From a checkpoint of a small transformer trained on Wikipedia: 63.2M parameters, LayerNorm before each block.
Each number is 128 + 24 x the weight over its row's rms, rounded and kept within 0 to 255. Layers, rows and columns count from 0. The size above them is the row's rms in percent of the matrix's.

# layer 7 MLP down (transposed), 2304x576, rms 0.0696, rows 1519-1528, columns 72-143
size [104  98  94  94  98  93  98 102 106 104]
[[108 134 165 132 143 178 133 129 128 103 138 110 113 124 147  96  85 147 109 159 152 106 125 146 116 132 128 106  82 143 128 119 144 137 132 149 125 118 147 108 129 150 136  99  82 134 142 128 122  99  99 113 106 144 137 132 170 133  46 145 124 179 162 133 150 146 106  86 118 135  79  93]
 [109 124 132 158 122 120 160 109 166 145 146 153 130  65 118 159 140 131 163 107 159 158 145 145  93 109  95 117 167 134 111 109 190 126 105 103 141 150 151 157 162  94 107 150 178 112 121 141 147 106 109  89 154 101 105 158 131 130 124 100  87 155 128 106 160 117 128 157 133 134 129 116]
 [127 100 117 146 159 128 127 104 164 118 146 177 152 119  96 104 124 136 111 149 117 120 122 144 149 139 114 127 115 160 107 167 103 126 102 142 143 113 135 133 118 192 140  69 161 163 145 126 167 154 104 155 137 138 133 165 165 114 126 135 172 137 123 117 137 107 117 137 150 105 131 130]
 [ 88 171 136 138 139 107 134 140 164 138  99 142 119 159 175 135 170 110 179 146 146 110 118 164 153 152 162 118 197 135 142 121  81 147 121  98 151 117 115 149 139 158 144 107  97 118 145 161 151 145 159 107 108 100  92 111 182 126  54 106 119 105 139 166 154 146 100 112 114 171 146 103]
 [140 121 120 104 156 151 139 112 135 130  92 106 137  99 102 123 161 131 119 148 104 174 151 158  80 148 120 106 160 157 142 164 172  75 132  87 114 132 126 107 115 103 117 110 163 179 143 123 147 137 136 114 121 103 152 117 118 126  86 126 121 121 121 135 146 138 112 131 117  78 171 131]
 [130 134 130 112 142 147 155 172 121 109 165 110 163 175 127  86 132 117  74 152 123 158 167 131 112 137 148 133 182 106 110 116 120 112 171 145 104  87 139 123 125 109 135 128 144 135 142 140 122 139 155 153 103 154 158 125 116 103 131 198 153 169 120 117 133 142 130 154 156 119 122 138]
 [128 130 116 138 109 152 111 135 135 145 137 151 133 133 143 113 134 137 128  86 138 126 152 121 124 118 128 115 152 112 181 147 160  95  93 153 124 144 107 140 132 128 149 119  94  96 115 125  57  86 118 146 140 130 160 128 152 139 110 164 124 114 104 104  69 129 158  70 127 131 107 133]
 [168 114 139 101 146 163 112  77 152 108 124 154 106 122 125 149 107 172 145 126 150  97 131 104 110 139 151 128 168  81 141  86 129  97  89 155 144 153 103 133 143 105 136 146 125 118 159 149 132 153 112 114 125 137 149 155 128 115 166 157 125 129 138 173 110 177 144 149 108 179 141 167]
 [131 106 129 144  80 107  89 100 194 163 160 162 114 134  94 105 118 155 125  90 121 126 130 110  92 124 147 133 123 169 165 136  80 143 120 153 141 108 127 141 150 118 167  86 132 106  94 123 153 145 135 110 129 105 145 127 109 144 163  92 149 159 126  87 153 105 163 140  94  93 118 106]
 [ 99 125 135 122  86 173 129 121 127 144 138 137 147 158 128 145 155 162  90 123 172  95 176 109  99  89 135 144 110 135  86 131 112 149  82 149 115 143 154  96 141 117 105 100 156 107 144 107 107 150 100 143 166  90 156 142 145 107 160 162  82 126 158 108 139 102 138 132 115 135 110 119]]
# layer 7 MLP up, 2304x576, rms 0.0721, rows 1520-1528, columns 72-143
size [101 109  96 101  95  98 115 100 110]
[[171 124 101 120 132 125  51 141 125 127 105  95 152 137 112 103 114 120 116 106 120 172 111 184 106 149 155 174 136 107 116 102 109 116 154 164  94 114 120 131 126 117 100 138 130  86  83 166 148 119 138  89 159 124 119 103 111 139 108 151 133 174 128 119  85 138 131 110 131 109 150 140]
 [170 163 132 143 134 160 143 143 112 130 103 118 139 160 112 103 132 135 145 117 110 106 162 147 103  99 124 158 134 173 148 134 124 143 165 126  75 110 156 109 113 114 139 115 109 141 152 142  98 155 103 130 173 132 166 123 103 111 114 100 162 121 115 124 137 155 129 175 121 124 152 176]
 [122 209 169  98 159 151 123 158 125 113 161 123  95 153  78 136 145 176 101 107 134 173 131  99 125  99 118 110 126 128  71 101 136 126 111 149 109 109 107 109 140 134 154 140 119 145 131 110 148 135 123 158 120  89 139 140  77  88 121 166 125 124 147 104  79 108 151 109 151 143  77 169]
 [141 150 151 114 137 156 119 138  98 153 123 145 149 121 157 127 122 166 108 137 118 129  91  97 145 104  86 179 187  93 112 166 107  87 107 150 185 126 107 110 117 133 164  84 123  73 111 162 106 128  97 122 153 123 143 138 133 131 122 156 143 135 113 121  73 114 139 129 154 129 100 190]
 [ 86 113 121 119 124 116 101 128 123  92 140 121 164 112 111  95 140 131 120  81 136 112  99 129 144 105 109 137 100 148 122  89 178 126 120 136  88 102 120  93  97 136 128  96 128 141 145 122 152 114 136 115 149 120 153 137 170 131 166 109 157 122 145 154 152 122 163 108 137 146 107 165]
 [124 135 132  86 137 137 164 127  69 113 114 143 169 151 142 153 135 107  95 109  84  80 169 138 145 101  92 140 132 114 128 127 128 121 154 153 128 121 124 141 187 137 131 110 104  91 111 105 106 122 131 162 114 127 173 122 136 130 124 193 134 117 155 169 102 152 125 142 122 148  93 130]
 [125 146 154 124 139 113 133 129 139 112 128  80 129 162  79 120 178 114 106  74 115 155 150 118 144 122  98 125 101 100 110 124  86 117 128 112 152 120 127 137 106 146 123 130 120 132  92 115 119 154 142 110 146 149 134 111 163 145 153 116 141  88 168 144 161 132 145 132 121 107 141 118]
 [ 95  87 181 141  95  81 124 143 144  93 133 123 108 180 133 200  92 163 160 118 118 115 120  93 157 131 122 163 144 129 117 143 120 118  89 114 184 164 145 114 100 123 146 117 146  88 147 161 128 129 100 125 105 124  94 128  94 114 116 121 149 149 169 108 156 138 162 166 139 117 144 134]
 [127 110  98 194  82 108 117 105 140 144  96 145 143 166 111 136 127  81 113 101 127 133 179 108 180  98 148 117 119 117 121 133 152 154 152 137 129  90 156 116 148 126 155  88  80 143 105  75 122 160 122 136 152 112 188 126 136  81 139  64  78 154 125 119 141 128 115 157  82 115 119 137]]